Weights of a small GPT-style language model, trained from scratch on English Wikipedia.
Architecture: learned positions, biases.
Training: a variant of Adam for these matrices, 13495 steps.
Each number is 128 + 32 x the weight over its row's rms, rounded and kept within 0 to 255. Layers, rows and columns count from 0. Numbers have three digits each. The size before them is the row's rms in percent of the matrix's.

# layer 5 MLP up, 2560x640, rms 0.0442, rows 1730-1747, columns 480-559
104:104194108157146117107138130181165129168169128064093086147081124180122170132114102185150072126145063098132108180139121128139120109099057105117132144114145147102135136161107159163102117102109100095118086141155128113066069114167095072124129110
096:141112106122106165160125156106182123078195133098051155141093084212076125126136097148193104201134111113064067082127108162153065129113104164136162144134181117125128107152129163157150114085139146161134120084094123108107130119128154122065110140
102:136179099098149142099105098106095060157212116124154103125127128112134144064167157098111108157100182134149081167082105106131140094103162131134114143167130099070128134129123103179144076136076121103154135148167128114089100119117136139088118143
105:113103097126083146168119142141073080134128135094165110117165107088090157105166149144069126132123116146119098120177080124065103182113136144087115127124120126141163145102120151136163144101144174176157153101147105118188168108113101069166130132
108:084109113216139146139095082121095120169122112133110116142109092162097147084176176158127126149078115168147123179179160109157090122103117147098083120149205139125110111149121122098186128124148130182089095139088173129142173148154199100117101135
088:108184157171153106163137084110104160109050134117147185130101135120117156123069144132131152140075131127101115157070161097083155160110120116112121095118126107158102142151089106140138178091150172171163123115116103158139068207150153127131169133
088:128154165173152144194138109112178082140071125172109121153149127130070182160139111147126068189068099159122161172107125187094130063160119135118111116110107111140149157115098148116070130107175180127084087126082149070100125125115100131169116117
090:084095128013094116115057139121170052116133183104196148143115120120105137122114055141158127099123173137134116109135108150109073155104061116134129108099100095093122171132085143147127219128186158131142155081142107145125118130109107177119122083
084:141079112101102112157190126107192089136119188189169110130135121155140103080153138150163058151105128136180104115148194107088085076143130094170121094194167070134156159135129117142083134065196134165101113143091133127140084174094118179120121099
103:123190176106164065118165125125110043151056110191152120141115121136126061101169114145112143198157101108175119138112100123200194185137181166123130132144173102117175111169147127155117091144113125107092147073160109130162141155017111095141119099
106:100078148137199133137123099126186131086112097122063098114117055153112087096140090167149126153101203096169126120142148096117208148141131050121107164186163154121114122147106125183195108126143160165127109068145114097211093138116150150107107143
108:096081175103154099108159127151132115126106095144130112151158141115064134119085106105151097112082077104136084059138155135140147139082150138148113162132144133099145133168117100154109138138081108173156094105121111146153111106097189143128090121
099:120155082129176147164167105112169106154133141138110117153147125194127147127133117123109107233100105120109093172099145124141154098136090117138125152143114099125098141130109150129096064079106107138083122134111087144095109183175100106143154209
100:120114114122156144123111131129139098195155157118122116120091103114107079148148121133140137123100133125163139108117091152143175106155088152128151141137103144120144046113082179118155076100109186123126127138077166136110107159163115117126103143
097:116123144108163115175143123137135108141119138167185115120123066148086134144179110146116164164138094186084116136141199085098079131158091222086118150158143131118180127160085150103127171103112084151115096146125130113090142125132080127134149165
104:121047134094179170054128137099068165118045076132113055168123081133162165122113091117084143093120159161158172133168186106139130107128131104087160140140168106083114176078098124117201094049131154113112150079101093123102123158107140130086183104
102:129190114062129117168103130145134124125126138053118168149117128169132145155139099176085112160104099136077176105108148119193068140121111217124069136109124097134126106109098132125107101110186149133091150060135171094091100096114095122102135146
108:100151121108142078149121100106170080060115147119164147105158114137086125129098102105128126113100113229127164069148134125147143091138048112122193122124098172194147117101080083149130188125163137134130167110099087063168104116146120149198133153
# layer 5 MLP down (transposed), 2560x640, rms 0.0375, rows 1730-1746, columns 480-559
105:111151112106092151086078106121132133120138078132166078125161136132144113134124093132168131096134166123154164147133134169125115134124162102116151145073113107149137145104164147131134073136086200126139173109149120087124110131137150171119157193
097:111149090106153139127126085108139169138150143157170117192094120103162084082128091142195116121107093172144110136142205103107158079101149089131133071155105123133139120145127191093122075114174199086105137078158140148154103099119106131158172150
093:255120109134109141120125170142091143122100058131124124126059115125117154108095131126171156162165153181097132115114123108121185118112142178166169175138151124172148134066140125140140118135118112156137166123076127183136136076165168144126123170
103:102140108125069150090124127135151143114187128195125128167148094138195140140138149078160125112110119152135145161167151169153118066090160151110066124172091142083120151093089130160122083164123115160103146120178120137133156124131099104105114095
108:137110150132122151115062097137110137127152145133103107154063102124099155101061117150139060114148070150150110143150129132107142160107131125155050111125110196137135114158143126101129122156151110125076086145087125145157146111182106067095148177
097:000145133154142123128190072121149107157079126107139138098139103157116126114093156176130117142097118122138080142082153077102143137085124087100123143130146096139144172124123121131194171087138144135208064141132111117133068147101180100133122165
095:119078126119134109080137139111152164141161134085139130123082152137126154067135137102102158111192114149176099082142122086118144151131140110107165149153185137111123098149111117128121164117132165155114154104123137163144163105202128136128158142
088:054092112158137113163126121175090129095085082119157116091155149164148087104185130091121124148136153127116122152118096129118115069136159134116105160144145132095086123143171109147093151213149141125119174184115136142183129095089101091141149115
083:058102152137126098101089107068088153107130080054119161097118150162140138105138191146152159071191087089122161133097108094136154118177129102116114115161063125131083105112136104152168085137125142147142112136135137143149126136169129125153116140
107:156088189147158124127099133113123077131158161088100123123142134147097147159115076122166097122149117132054103132135124126104144134089091147068084131157118130155123122124147133164110097108121123123122133138119150091133182070206139055100128144
119:073117197104203130125106100117152133107110134123137100104122091134125152169126131171088134161130167136207132144167179074115111124142134021129123179136146142137091129187157130134145158138156104179156123094174146115162097112152174123155176152
114:119115118128118130201148111120147130176157143110099084148109128103120100113145077170106195167143115099162114138088123193133095111127079127134105180139111150155186131182129094107110134128116115124115100113127121133141138107126059142106151098
090:142127227158110147108057128148114121173110152088135171092105098130135096102099164080175100107089131152154160186125110082173131180109117129087175097174104195133110081131151110119122152152142111080152117163123116110084114088129106142222122111
100:063108086053173153132116160102154118136093077149137169178088149134109143137085151141167104109134169171139138108188099095165081102086091112158132089144100117116122085140121165155187126149133181177136140158149099138085124158141105140101122149
093:120135091155143120151176115105101074149108065139114117111111137192141168164129141182135154164107143119109063110088107123102171113152153104105096108181137102133153145124125142076126107092144111127152103148112164161084126058101198153148138171
107:076154118158143146139165151130075188113146106114173104045091151133117136152194149141096091149130195097119156144120200135127116138159140076110092118117095145131188122111153166110137125086093106115113093117115188179093084175126159113116128152
099:085145137174119137172147108108087110128135113095102137154154124111121116116090154150184139065106081129198070101115185074159128111124091094126098099140092073157153149142158074051147073124105058077104150128100137213081140115114141133110115117